Weights of a small transformer language model.
Size: width 128, 4.17M parameters.
Each number is 128 + 32 x the weight over its row's rms, rounded and kept within 0 to 255. Layers, rows and columns count from 0. The size above them is the row's rms in percent of the matrix's.

# layer 2 MLP down (transposed), 320x128, rms 0.12, rows 23-57, columns 0-63
size [102 100  92 105 105 108  98 106 107  92 101  99 100  92  93  96  92  99 111  93 111  86 101  89  94  97  98 101 104  88 109 103 105 101  95]
[[120 185 124 147 120 137 107 116 122 129 124 122 169 178 132 201 143  51 145 141 124 174 139 207 148  78 190 172 124 153 175 142 131  41 118  42 118 109 114  89  92 104 151 105 160  94 121 162 121 120  97 107 182 154 140 103 111 135 117 122 195 149 139  95]
 [122 142 197 136 153 105 123 167 100 158 132 157 205 157  81  74  81 154 115 111 151  81 117  97 140 124  55 107  95 110 105 115 160  34 120 183 151 133 157 140 193 126 203 123 129 156 116 106 184 156 150  92 120 110 125 139 124 142 152 135 101 154 173 156]
 [144 136 144 162 145 173 161 150  87 114 164 138 115 141 199 117  87  83 130 106 134 136 186 100 177  94  95  66 174 194  82 171 102 133 142 108 118 157 142 163 174 128 146  71 158 164  80 119 134 117 119 147 113 147 126 200 128  93 140 156 117  77 183 145]
 [105 132 142 114 127 116 132  72 114 110 150 125 122 119 122 148 137 105  94  89  77 168 129 243 125 148  90 160 110 166  95 108 144 123 100 109  36  98 141  85 148 116 135 164 186 143 126 119 134 180 124 125 163  48  99  69 122 182 153 186  74 111 108 135]
 [104 128 171  80 150 116 163 141  93 173 133 120 174  99 128 155  96 160 124 173 107 104 152 171 101 124  77 171 200 153 108 134 111 208  85  96  80 106  80 151 145 120 154 113 151 101  96 122 182 188  84 109 137 124 175 119 119 159 123 141 103 115 138 141]
 [137 115 138 160 168 156 103 144 111 136 160 121 108 133 133  89 124 131 103  93 175 102 143 112 144  72 106  68 183 113 153 130 138  90 125 170  71 158  99 130 166  82 137 156 179 138 131 209 169 192  88 164 186 122 169 149 115 116 150 137 141 147 108 163]
 [113 153 146 136  56 151 127 177  79 151  95 115 112 134 186 144 198 107 118  96 122 124 154 176 130  84 194 195 133 100 109 121 108 166  94  71 167 172 153 178 146 147 122  76  80 196 136 107  73 113 152 103 170 105  84 118 171 159  94 141 135  76 125 148]
 [ 47 107 100 140 168  73 135 128 112 140 127  82 128 131 188 123 166 146 119 111 119 104 135 204  55 143 164  87 131 133 145 146 107  80 123 144 177  76 112 197 156 163  99 104 123 129 124 126 186 156  97 179 134 118  92 145  80 183 128 113 140 141 129 133]
 [121 103 136  92 144 160 120 153 182 104  70 121 148  83 170 133 176 127 157 178 180 114 120 177 119 164 158 129  89  91 108 110 105 149 108 121 159 151 205 144 121 113 122 170 165 133  97 116  85 102 180 193 108 107 184 173 115 176 136 122 138 120  46 128]
 [112  81 104 110 138  89  97 123  67 137 153  66 117 133 139 105 136 159 135 106 147 110 139  92 116 145 205 140 135  80  87 135 178 106 159 185 139 124 106 196 147  97 108 137 152 105  82 111 132 131 192 110 127 133 117 128  90 171 150 191  29 179 129 176]
 [147 113 135 162 101  82 125  87 111 122 115  81 110 115 200 161 203  94 132 188 119 145 145  64 182 153 159 121 193 149 146 159 156 136  68  82 192 114 126 110 149 119 156 155 128 121  91 136 127 137 170 107 132 152 104 133 138 162 131 162 153  97  91 151]
 [135  92 114 157 171 124 127  96  88 168  99 147 176 119 119  81 167 128  86 166  97  85 135  80 156 168 124 158 144 134 162 128 154 168 140 133  89 108 134 141 145 157 192 108 102 169 109  98  80  53  69  61 159 126 188 139 171 216 126 110  84 169 152 106]
 [146 142 161 135  93 241 150 140 142  81 154 147 110 173 104 122 132 110 218 178 111 100 157  68 190 110 155 139 106 103  98 116  92 122 149 127 147 170 127 200 105 140  76 132 149 182 113  73 132 118 124  86 156 127 124 175 143 120 177 157 121 112 128 137]
 [137 188  63 147 154  88  84 127 130 148 100 132 218  78  83 111  67  85  95  84 110  88 118  74 133  88 144 190 134 103 118 121 136 173 127 109  91 167  97 129  57 116 135  78 139 136 138 146 111 119 131  98 111 123 118  92 133 110 117  82 114 121 119 162]
 [132 186  83 109  94 132 148  66 125 129 108 146 139 188 136 139 111  93  82 129 108 145 165 160 112 116 205 127  50 123 141 170 136 113  96 155  82 151  75 188 117  81 146  98 114  76 140 136 139 106 133 134 160 123 190 163 125 163 113  96 124 137 132 135]
 [146 112 143  60 104 181 121 134 116 168 148 124 109 171 119 159 173  81 122 116 185 176 166 108 175 145 117  83 123 170  94 202 114  92 127 140 169 105  44 136 115 111 141 171 113 169 112 111 108 177 178 129 169 103 115 124 116 127 173 139 147 116 165 144]
 [123 140 118 151 147 113  89 133 129  95  84 112 154 185 123 119 179 129 172 126 125 120 137  74  98 195 122 146 130 142 150 182 118 137 116 137 167 154 143 126 162 153 151 138  84 138 135 116 110 133 116 138 104 120 140 160 158  98 113  92 148 150 140 125]
 [156 128  94 106 149 174 132 129 151 131 139 118 157 172 142  82 145 177 169 117 101 183 101 195 161 139  95  99 136  93 162 126  76 149 155 178 159 175 119 126 112 169  95 156 152 128 154 111  59  84 112 123 157 156 131 120  92 110  93 137 110 136 129  88]
 [141 131 132 104 160 140 124 157 107 104 157 103 133 168 128 120 129 159 211 154 123 131 157  76 170 187  98 109 204 103 115 186 102 134 107 130 106 117 163  68 132 120 122 122  77 155  86 142 134 161 138  97 125 111 155  60 180  77 130 108 120 174 111 126]
 [172 133 162 127  83  93 149 157 127 161 127 114 127  94 106 132 175 147 102  95 105 119 127 153  53 127 104  76 193 165 138 128 224  99 119 135 126 156 120 137 162 166 118 175 138 146 187 116 167 136 139  49 125 150 149 126 104 115 122 176 100 114 107 169]
 [158 187  93 116 155 111  76 132  72 133 142 131 139 119 161 134 106 165 128 146 177  78 141  78 127  82 139 145 112  84 121  99 133 144 129  86  86 129 147 136 118 157 116 151 154  30 149 119 120  88 137 117  57 164 101 137  98 171  67  81 156 142 111 174]
 [ 91 121  77 122 123  83 139 203  94 104 136  62 122 104 121 123 147 132  88 144 109 165 136 105 139 116 167 117 144 120 129  95  80 146 140  47  84 106 114 159  76 108  79 103 155  74 135 137 134 122 127 146 159 130 111  89 138  93 144 120 154 134 130  83]
 [157 119 135 102 159  82 110 114 162  65 124 151 159 175 186  81 117 131 141 141  84 153 110 185 131 122 129 148  98 121 113 119 118 151 143 103 173 117 166 161  77 162  49  42 124 145 141 150  91 112 114 111 155 127  83 103  66 115 144 172  97 109 136  89]
 [ 56  78 130 143 138 125 147  80 149  80  89 142 107 145 162 117 128 123 123 158  84 162 123 192 137  97 150 141 105 109 132 134  98 105 159 144  65 175 133 157 192 111 134  97 135 106 126  87 130  90 103 168 161 114 141  96 211 178 171 142 139 110 120  98]
 [115 103  82 122 137 144 128 161 128 161 154 111 112 125 197 109 143 169  98 146 146 111 122 122  88 121  76  85 103  88 129 104 106  85 153 125  55 136 160 180 135 196 155  80  74 187 147 132 101 122 133 130 118 107  60  75  58 163 113 122 164 160  67 150]
 [114 115 134 106 179 161 108 104 100 104 114  98 102 148 125  82 131 110 132  59 137 126  70 135 128  72  75 167 130 135 163 147  87 123 138 204 113 168 178 124 102 141 133 133 148 146  75 131 121  76  83 118 159 135  73 116 149 153 112 177 138 120 105 124]
 [116 125 110 173 134 154 137 101 119 173 142 134 117 148 132 153 124  71  98 159 140 144 140 222 151  96  92 106  92  97 149 128 173 141  89  91  94 135 140 117 141 148 152 136  94 107 164 126 159 136 116 233 111 119 192 125 171 139  86 123 122 110 128 130]
 [154 140 137 111 145 132 134 131  99 160 146 170  94 105 119 126 129 157 131  98 165  70 131  72 143 152 112 192 121 102 152 135  82 160 185 122 147 196 158  96 105 151 147 132 221 107 140 127  85 126 136  78 183 146  80 148 141  87 159  83 161  70 131 167]
 [131 112 188  77 139 139 137 166  89 154 132 142 127 175  80 108 150 156 107 163 143 130 169 139 158 104 103 107 125 120 175 135 116 162 119 142 176  99  88 132 158 175  80 144 122 114 163  76  79 137 175 108 141 121 161 161 122  93 128  77 110 203 137 172]
 [126 115  89 174 196 114 137 110 139 148 189 139 129 125 103 136 139 101 129  94 110 119  96 105 174 115 161 119  58  97  98  56 108 123 142  98  95 166 124  97 130 104 166 121 172 149 116 108  91 130 107 181 143  74 155  69  48 146 157 117 126 102 136 126]
 [104 111  99  67 139 119 143 135 125 114 111 103 122 162 140 130 133 127 116  90 152 144 159 102 104  67 133  98 122 215  71  79  99 124 161 218 170  94 114 137 123 138 117 136  77 113  93  51  92  96 116 146 143 130 119 110 190 116  76  71 138  69 114  69]
 [134 115 155 109 143  91 122 120 183 105 118 159 134  91 148 158 116 164 127 100 110 182 167 136 177 151 117 115 160 171 139 172 131 109 185  94 138 181  60 111 153 132 175 153 193 130  45 107 156 160 138 101 119 130 184 132 133 149  99  76  84 105 166 109]
 [131 104 140 129 156  83 189 128 142 111 146 174 170  76 125 117 120 144 135  87 132 127 104 131 129  84  89  99  86 114  93 109 159 113 108 118 201  56 131 164 186 123 148 160 114  73 107 146 146 142 107 126  81  97 164  66 105 174 123 131 135 120  81  51]
 [171 141 116 158 148 137 158 140 119  95  86 139 168 119  95 136 103 123 142 101 141  88 105  35 178 153 135  96 162 123 133  74 124 108 149  74 154 141 102 129 145 165 164 133 105 110 147  75 120 143 144 173 116 174 131 203 149 153 172 168 125  95 171  86]
 [175 140 150 124 147 142 156 141 119 114  92 109 100  82  78 168  46  98 167  84 114 138 106 105 184 142 135 128 163 201  84 106 171 108 111 129 117 136 162 169 129 148 123 153 115 113 161 127 169 190 147  56  76 149 122 124 207 155 131 172 128 142 133 171]]
# layer 2 MLP gate, 320x128, rms 0.139, rows 24-58, columns 0-63
size [105  88 107 109  99  95 109  99  91 106  99 101  95  96  96 102 103 106  90 106  83 106  96  99  94 105  96 107  94 108 102  98  90 101  85]
[[ 84 115 118 141 104  70  74 176  95  89  52 108  65 109 137 150 141 113 131 106  95 134 133 168 168 142 136 169 120 189  82 140 126  21 169 128 160 106 111 124 103  66 109 154 144 117 113  97 120 169 205  99 152 197 141 116 147 121 168 141 151 178 150 145]
 [137 131 102 168 130 129 150 112 129 146  70 149 159 170 105 173 131 106  89 122 181 135 136 116  95 120 124 173 111  99  59  82 187 127  88 153 109 153 129 174 175 108 133 107  89 137 119 144  84 145 115  89 132 127 129 140  77 142 145 115 190 119 140  61]
 [105 161 116 141 160  59 103 190 164  68 170 100 110 128  94 148 154 105 167  81 125 166  45 135 108 112 128 205 158 123 169  94 160 119 100  47  66 170  85 143 139 140 127 145 105 135 118 123 120 176 110 125 118 154 115 167 131 113 110 144 111  95 145 144]
 [108  73 101 130 151 127 156 179 106 105 101 127 142 116 105 124 145 117 113 107 164 151 154 105  96 117 114   6 163 112 120 135 146 159 163  92 119 141 108 182  72 158 155 150 109 137  78  86 104 149  97 178  97 138  50 142 150 151 148 114 136 128  79 105]
 [131 157 139 122 126 115 148 123 133 156 101 115 120 128 126 135 160 134 107 104 150  79 121  96 146 132 154  76 120 147 102 118 169 119 119 112  81  98 245  71 124 164 118 147  99 107 121 101  57  89 166 175 138 100 139 118 162 172 132  95 127 157 132 106]
 [113 103 164 144 168 130 142 149 168 116  88  83  79 129 120 105  49 187 125 117 121 129 105 135 180 144 195 103 170 143  45 132 152 156 132 178 144 115  78 123 110  64 133 121 180  99 146 136 162 136 141 143 122 166 140 139 131  45 136 165 106 117 120  92]
 [ 56 156  88 153 103  96 100 187  68 163 131 131 122  66 193 103 145 131 168 113  87  96 113 137 126 151  81 141 102  90 173 162 141  99 138 131 110  85 158 164 159  59 109 104 134 157  79 148 169 153  90 121 154 114  91 147 105 187 107  86 134 131  77  99]
 [124 156 127 131 123 100 198  92 114 122 108 202 114 131 114 102  83  82  91  79 155 111 129 105 151  78 179 162 135 124 126 147  71  87 172  99 149  95  60 118 108 134  73 169 146 120 106  94 124 131 127 147 118 102 107 122 163 136 157 133 108 167 192  89]
 [111 104 104 122 180 182 151  65 186 163 115 101 137 158 128 125 167  95 125  99 173 175 102  99 187 111  91 107 188 146 120 136  68 108  81 118 172 121 151 101 173  99  75 157  95  82 111 138 174 155 138 161 105 148 160 115 113 130 109 114 129 101 126 123]
 [116 104  74 163 115 121 120  77 146 177 117 126 163 156  96 164 107 112 114 105 133 114 103 105 162  81  83  78  99 122  70 143  92 104 108 122 124 143 144 118 166 102  68 141 109 108 142 179 177  84 138 155 134 101 145  84 120  68 148  96 169 126 113 121]
 [137 112 116 178 158 131 117 150  91 166 126 121 144 182 189 142 192 112 138  40 191  78 114 127  99 103 110  67 174  79  88 149 120  77 147 148 170 115 105 150 166 154 173 149 121  92  55 106 153  97 141 188 165 108 137 134 100 144 133 160 113 116 144  83]
 [ 98 175 154 146 164  67 148 126 117 139 134 138 170 100 107 138  51  79  80 106 146 140 160  98 125 106  50 132 131 150 159 145 136 122  87  85 138  74  82 124 156  80 162 121 134 108  96 105 152 181 168 175 135 121 102 133 108 158  85 141 117 133  92  82]
 [131 198 163 114 183 154  56 125  83 150  97 167 123 118 125 120 152  66 147  64 109 127 123 124  75 138 111 148 105 215  96 106 182 104 113  78 186 119 160  94  86 118 119 107 140 122  80 150 151 137 177 131 152 103 156  83 125 150  84 172 146 159 130 129]
 [111 139 213 175 142 104 150 139 125 134 138 136 134  56 100 141 129 109  93 136 120  99 102 143 137 139 143 131 160 126 114 105 145 118 164 131 131 109 192 112 125 185 125 104 125 182 135 112  84 164  70 116 106  64 119  80 143 109 167 207 112  98 143 130]
 [176 134 120 166 162 136  89 118 209 132 148 141 160 163 120 126 105 102 172 112 136 179  95  91 146  97  74 173  68  75  86 121 141 150  84 133 124 143 109 125 145  98  74  88 120  94 138 145 175 104 100 126 111 107 167 169 172  60 113  97 142 131 101 131]
 [ 93 158 119 128 179 148 168  90 169 132  64 134 115  53 124 159 139 156 164  80  92 128 188 101 165 120 122  89 179 113 146  93  94 138 127  87 157  60 152 153 128 137 169 122 126  91  98  82 132  76 145 119 139 125  94 140 129 162 110 183 135 186  99 165]
 [108  80 183  90 123 149 141 123 172  74 116 117 148 159 101 110 111 137 175 108 127 111 118 130 171 187 143 116 140 130 100  83 121 134 145 161 133 139  83 133 192 125 112 103 187 138 163 170  64 139 109 157 194 117 162  84  95 119  60 132 160 164 160  95]
 [110 147  75 107 155  93 140 127 156 121 130 110 148 138  87 124  45 114 149 172  55 123 149 160  58  99 103 164  83 111 127 157 106 142 160 172 103 120 100 147 136 110 118 126 146 103 161 137 161 133 161 139 142  82 142 137 121  79 141 152 143 158 171  80]
 [ 72 142 143 113 171 133 141 135 161 108 106 106 109 187 185 129 143 151 105 149 122 143 166 133  50  81 133 144 182 131 151  97 179  97 139 170 204 119 154 171 191 170 164 182 154 134 150 165 154 126 109 133 142 121 132 171  72 165 150  87 106  60 101  87]
 [122 147 125  92 159 123 106 136 150  94 127 101 138 127 105 157 130 120 122 253 137 129 112 118 171  66  57  85  79 133  82 131  96 185 172 100 130 153 138 138  68 163  91 150 108 120 169  62 120 105 183 142 163 112 127 141 136 124 114 137 132 122 162 125]
 [162 134 106 123  77 150 101 112 152 133 143 151 115 131 100  82 104 100 133  91 191 143 123  88 157 175  84 140  81 124 132 106 208  94 126 144 129 170 135 113 177 141 125 103 114 154 147 166 129 128 130 133 126 119  95 150 125 105 130 167 150  95 105 142]
 [110 168 111 120  89  63  90 138 148  84  96 139 164 178 144 108 190  82 134 137  85 116 139 157 121 161 115 120 103 150  63 153 130 119 110 100 126 152 169 172  82 138  59  39 124 125 126 175 137  83 166  96 144  91  87 116 111  86 104 119  81  89 107 120]
 [155 156 136  80 150 115 121  92 138 127 167 136 154 180 109  96 183 165 139 154 198 178 189 100  87 111  95  95 197  57  79 100 135 114 114 159 139 113 107 165 122 174 122 121  76 134 131 130 102 143 123 132 127 109 149 151 172 165 134 144 115 136 106 138]
 [ 57 171  89 112 201 191 165 139 147  82 124 125 164 174 127  92 115 147 172 161 141 130 172 139  98  94 134 110 140  80 174  92 139 111 140 107 124  56 132 117 142 118 122 158 130 155 132 175  87 156 105 181 124  76 107 147  85 120 100 114 100 156 130 150]
 [111 115 172 127 122  55 104 112 146  81  65 130 152 108 135 184 161 130 101 177  62  96 136 121 153 122 137 140 106 104 123 138 118 124 115 134  93 139 156 108 122 165  94 108 120 196 130 131 145 142 108  81  59 163 107  96  68 141  93 105 118 171 151 169]
 [ 60 137 185 122 171  37 140 125 100 136 133 141  87  71 130 140 102  99 119 149  93 139 142 138  78 160 111 128 126 153 112  71 132 140 126  71  48 108 128 119 170 109 141 136 174 160  82 167 153 159  85 168 159 118 108 170 164 108 108 188  65 115 125 132]
 [121  97 142 182 131 128 153 157 165 141 144 146 120  79 121 184 144 123  83 108 116 202 149  83  98 164 140 142 163 105  63 110 213 128  81  70 159 133 151 178 174 163 120  98  73 164 151 193 131 113  94 123  93 165  92 153 109  44 102 107 162 116 118 173]
 [132 113 127 131 122 174 136 135 192  91  50 165  85 118 137  93 139 136 124 169 193 155 145  64 129  66 113  58 140 114 160  94 165 104 134 146 124 114 106 168 107 150 121  78 159 143  97 127 196 142 115 121 116 111 103 113  74 147  80  84 105 152 130 106]
 [ 97 110 103 100 178 114 155 114 131 114  71 118  83 143 159 104 114 143 119 153 129 122 138  61 113 152 134 121  92 111  86 142  99 144 113 135 152  84 152 146 151 106  98 120 132 158 113 180 159  79 157 152 135  68 130 104 108 158 123 112 121  63 111  88]
 [108 104 174 126 108 142 161 106 113  95 150 170 155 132 115 151  21  83 127 122 167 125  48  94 123 161 137  87 103  64 174 166  87 128 130  81  85 126 141 106 113 102 148 112 150 127 174 152 178 150  84 188  88 104 100 102  67 148  97  95 114 118 168 126]
 [ 99  74 129 160 140 118 140 113 130 143 125 128  94 123 110 136 140  79 114 135 131 162 162 129 177 129 103 138 143 128 117  99 136  93  41  68  91 144 215  75 134  88 135 124 198 151 204 141  98 118 136  86 137 164 149 171 129 147 152 136  51 140 151 151]
 [109 160 128 135 153 124 117  99  74 107  78 151 102 107 143  71 187  92  89 117 153 143 149 102 118 165 142 101 152 153 116  67 107 134 145 163  87 102  93 134 137 119 143 140 140 146  40 153 122 112 160 126 142 163 126 112 119 127 117  88 145 141 159  95]
 [125 137 116 135 147  90 108 132 170 116 158 126  61 181 116 151 151 110 175 186 118 153 114 123 146 191  95 104 157  97 155  53 211 134 141 131 124 127 159 121 102 129 173  87 143 155 125 184 135 138 134  86 108 166  68 141 116 119  71 125 125 136  80 107]
 [ 50 147 132  74 159  91 101 137 152  99 177 112 155 191 155 138 148 143  51 200 156 142 117 133 177  77 110 101 150 102 130 114 137  93  97 123 133 148 120 140 129 114  83 118  99 111 157 142 133 115 139 176 147 170 110 144 108 134 152 153 138 128 159  59]
 [148 148 111 158 126 120 118 144 151  95 189 116 154 133 110 133  96  93 129 120 133 137 100 116 176  74 117  85 153 123  97 123 147 103 183 161 125 100  93 100 157  85  62 169 115 139 123 111   0 118  90 170 153 125 147 159  96 100 138  79 101 170 208 124]]
# layer 2 MLP up, 320x128, rms 0.135, rows 24-58, columns 0-63
size [ 96  91 113 104 114  93 102  99  92 104 103 110  97  93  96 102 101  97  91 108  84  98  94 102  96  99  96 103 102 108 110  98  85 104 103]
[[ 76 105  81 104 135 158 141  96 192 146 160 148 103 119  79 104 152 117 109 137  90 109 183 102 121 139 174 131  88 169 182 177 141 157 159 113 115 153 113 150 128 177 178 104 136  59 148  94 128  88 123 137 119  98 143 151 136 108 140 177  99 115  70 186]
 [ 62 109 149 169 161 136 168 160 143 136 133 115  85 114 107 131 136 146 172 117 142 100  99 109 103 123 142  89 135 157 110 181  55 134 186  82 181 121 129 100  85 174 105 131 175  72 144  72 145  88 127 174 141  62 148 117 143 106 150  98 101  94 111 165]
 [ 98 109 158  88 149 146 139 191 190 136 145 128 168 116 158 145 129 153 147 145  90  70 139 127 110 148 152 148 129  95  89 167 134 129 115 148 127 180  35 138 120 124 196 123 125 133 157 117 122  98  85 111 156 143  89 163 140 142 132 205  46 100 145 125]
 [170 134 105 128 153  91 205  76  74 128 105  99 140 113 130 130 116 115 156 177  78 133 144 128 159 138 139 126 177 115 174 110  81 138 129 140 128  90  82 117 124  75 120  91 175 118 141 100 160 142 151  93  90 163 180 103 182 105 174  71 168 120 170 145]
 [146 131  97  87 148 139  88  96 126 137 126 131  79  86 132 180 130 104 142  90 111 153 178 136  80  90 101 212 122 141 113  76 127 137 114 162 196  49 110 116  48 115 133 165 139  73 162  92  98 123 115  95 107 150  82 137 156 130 122 140 109 183 159 125]
 [113 170 173 147  36 143 125 203 147 128  71  49 127 128 156 160 136 116 117 168 132 119  62  90 114 103 179 161 116  59  75 145 103 141 128 124  69 173 148  82 163 133 102 147 119 158 172 121 168  88 119 118 124 120  75 141 146  96 157 140 178 168 156  99]
 [137 143 103 106 214 101 126 101 155 131  97 160 171 123 193  81 125 133 128  99  78 102 161 114 161  81 114 144 115 151 149 132 128 160 136 150 140  79  95  68  89  92 129 121 170 114  90 152 121 166 180 133 182 128 158 158 133 148 115  83 161 101  87 118]
 [172 133 135 152 135 145 128 127 102 127 115 121 144 183  85 192 115 136 107 158  96 119 119  74 147 222  52 116 176 174 105 113 102 164 175 156 135 115 177 164 136 162 109 108 138 176 128 137 143 100 119 132 162 162 144 106 138 116 157 110 134  85 141 131]
 [103 132 175 137  97 107 133 108 167 185 134 153 129 111 171 160 118 105 109 100 124 134 149 112  39 120 117 133 147 132 112  69  74 109  65  85 107  76 101 128 174 166 105 182 176 142 111 132 119 145 203 139 117  64 101 170 124 113 118 121 146 133  96 153]
 [132 106 123  91 171 173 182 162 178 139 116 181 134 123 123  80  79 140 118 110 125 112 112  96  62 135  91 133  95 142 145 119  78 143 187 176  87 157 123 102 117 124 110 152 121 116 110 185 142 116 107 213  72 135 113 131 162 101  93 171 124 129 153 123]
 [132 139 140 122 140 138 100  82 128 151 122 114 149 167 110 134 139 100  57  96 100 146 164 164 128 183 114 157 124 110 145  87  65 177 107 158 128  88 117 126 159 155 138 104 102 195 102 187 149 112  62  69  91 176 185 128 147 144 106 118 102 128 158 132]
 [170 105  93 130 140 144 119 164 112 174 111 133  83 136 132 111 128 118 142 151 150  97  94 175 163 142 115 110  67 105 142 110 116 116 168 110 134 133 159 168 103 201 148 182 121 183  88 131 127 130 126 131  97  97 130  74 111 139 153 117 104 168 178 154]
 [ 74  66 158 165 112 155 143 162 175  81 157 138 136 147 114 134  69 125 105 133 119 168 122 144  77 160 157 111  85 126  92 147 146 130 182 153 139 113  89 156 155 113  99 174 188 114 131  96 146 169  98 140  95 158 176 178 142 129  66 116  84 129 103 103]
 [111 143 113 117 140 116 132  67 100  98 162 154 170 135 159 107  88 121 125 111  90 106 102 101 129 148 157 134  73 112 169 166 161  96 150 127  96 200 178 190  97 166  97 129 169 156 155  81 182  96  66 135 129  75 126 155 140 141 118 144 150 159 172 121]
 [159 141 134 149 127 147 151 126 119  73 149 134 183  81 101 149 216 139  85 142  48  70 174 152 112 165 124 131 169 180  84 135 129 151  80 118 114 121 151 141 182 172 174 126 160 177 137 230  99 107 156 129 131 160 137 130 135 145 148 111 138 102 134 133]
 [ 93 100 132 139  82 156  62  88 161 128  94 140 212 143  75 151 127 137 106 233 139 125 124 110  58 137 163  71 146 113 114 204 139 128 130 150 149  96  94  69 108 134 101 189 115 195 104 196 131  84 152 151  62  93 164 112 130 138 150 127 208 137 185 131]
 [137 126 163 159 123 171  97 156  80  38 166 119 123 173 131 129 129  82 163  99 139 129 104 143 100  96  88 161  72 142 135 137 125 155 139 103 132 151  80 134  87 169 187 140 166 125 204 142  79 128 154 171 161  95 202 133 145 104  55 184 124 133 143 121]
 [173 198 112 165 152 179 115 147 116  87 208 134 191 129 208 127 133 130 128 102 135 107 101 129 108 117 123 123 171 122 148 174  90 127 145 121 116 116 146 130 131 162  95  93 142 131  96 126 131 125 161 160 122 119 182 117 148 173 105 100 117 114 243 148]
 [130 121 128 138 127 142 117 132 101 164 102 140  89 119  97 122 116 122 161 196  96 105 190 179 154  53 136 159 124 191 164 151 154 109 149 136 133 146 145 157 125 117 127 132 132 163 106 126 123 196 123 117 145 140 107 165 169 104 172 187  84 164  98 153]
 [132 143  78 160 185 131  95 114 133  76 177 124  88  87 197 167 170 119 171 129  93 135 163 162 129 125 101 133 166 113 140 123 166 154 138 176 153  80  91 118 101 169  83 122 128 212 141 158  85 123 105 132 123  86  99 155 153 150 176 156  81 162 150 137]
 [111  97 105 119 125 107 151  70 173 144 173 120 107  78  90 156  68 192 129 138 153 117 101 122 127  55 113 148  86 152 162 104  91 140 120 156  78  63  95 175 118 117 100 133 178  98  98  82  86 138 164  60 151 119 103 144 125 168 215  97 130 123 151 165]
 [ 42 173 170 104 149 143  83 147 163  88 109 143 152  98 150  96  93 110 113 141 103 114 124 119 121 138 170  97 120 119  82 149 187 158  46 136  54 150 138  89  70 124 104  91  98 114 139 163 153  87 153 108 104 128 115 111 131 125  95 147 115  86 155 136]
 [131 128 108 139 123  51 143 120 107  84 163  85 154 146 126  57 134 139  98 122 159 135 215 132 146 180 167 183 102 166  90 113 142 166 103 108 162 128 133 101 168  61 147 139 117 107 126 131 113 138 138  79 125  91 164 131  85 134 133 158 139 126 147 116]
 [124 136 102 121 152 159 117 128 106 176  71 171 148  88 131 126  97  79 119 149  99 146 130 143 148 101 170 105 160 140 118 117 182 179 130  66 135 127  96  90 216 151 195 154  59 159 177 104 139  66 156 150  60 151 146 159 121 161  45 106 191 130 131 162]
 [ 89 165 142 157 180 162  93 174  99 103 160 116  79 149  88 150 173 119  83  75 136  89 165 171 158 138 134 134 159 155 136 129 116  85  87  94 144 144 141 112 110 166  44 158 158 135  33 154 118 134  65 100 183 114 155 135 144 128 152  79  98 120 135 172]
 [123 108 158 112 131 126 149 149 107 117 162  91  99 154 194 125 113 131  64 168  52 112 119 104 144 164 105 158 113 137 101  35 164 100 112 108  93 137 122 116 166 136 139 102 104 124 130 140  84 152 122  99 146 162 118 190 148  80 132 174  82 133 147 127]
 [139 165 110 140 124 135 137 141 139 115  86 138 137 124 114  79 136  93  70 137 110  88 142 113 101 183 129  94 194 114 152 143 122  79  51 120 105 153 161 146 146 116 188 137 166 147 111 159 127 134 173 187 142 152 181 107 104 179 139 146 104 139 115 114]
 [126 154 161 113 142  52 119 160  64 160 112 136 128 103  92  77 167  78 110  94 199 114 157 115 145 131 179  74 133 183 134 171 159 172 118  93 168 162 147  83 176 129 125 114 115 166 130 101 124 133 176  99 165 143 111 127 134  65 145 159  61 148  50 153]
 [147  94  99 186 109 160  95 161  80 106 136 150  90 162 137 171 120  79 164 123  93 140 151 153 125 120 177 137 153 161 135 107 126 134 131 153 144 163 117 112 149 154 136 182 164 125 114  40 118 125 159 105 150 166 176 152 153 149 151  70 122 151 132 134]
 [169 123 129 125 113 137 123 125 153 133 143 138 124 179 137 172 111 115 156 115 109 134 143 126 124  89 142  94 144  87 159 126 153 127 125  65  85 102 133  98 132 215 133  94  96 127 141 121 117 121  90 130 153 127 113 185 147 116 149 155 106 119 116 159]
 [140 131 132 127 145 140 203 157 132 149 127 122  99 106 108 125 123 137 115  93 172 139 147 123 128 133 123  84 156 117  96 110 142 159 118 177  91 114 108 124 143  35 157 131 108 139 167 129  99 143 125 148 160 166  98 112  89  94  70  79  73  71 138 156]
 [107 163  72 132 138 156 107 102 127 145 114 155 160  94  97 202  50 163  66  81 124 103  76 100  92 118 134  59 102 102 145 142 115 140  49 120 156 136 145 145 100 110 158 142 115 129 123  92 101 128 163 125 126  83  90 137 114 135 108 147 125 122  48 167]
 [127 112 157 163 163 130  89 134 122 163 131 131 182 129 128  82 116 146 118  84 151 152 182 129  98  97 120 119 148  88 121 132   0  77 181 118 177 122  97  96 163 117 173 151 104 144 128 128 172 147 131 128  99 108 140 159 136 134 160 146  94 115 192 171]
 [ 71 117 146 147 131 139 137 128  87 122 118 111 140  66 159 103  55 114 178 111  98 175 137 141 177 153 122 173 132 149 114 114 117 117 137 138 149 142 122 154 176 133 176 137 145 136 107 170 185 106  95  94 181 113 118 102 144 162 154  61 209  76 121 118]
 [110  62 184 121 134 149 121 124 101 111 139 118 182 109 123  90 153  88 106 125 159  89 137 134 112 135 136 137 132 185 144 126  82 225  85  90 101 119  99 117 172 115 126  62 110  92 109 123 113  90  83 137  99 166 167 191 186  86 120 167 109  14 125  40]]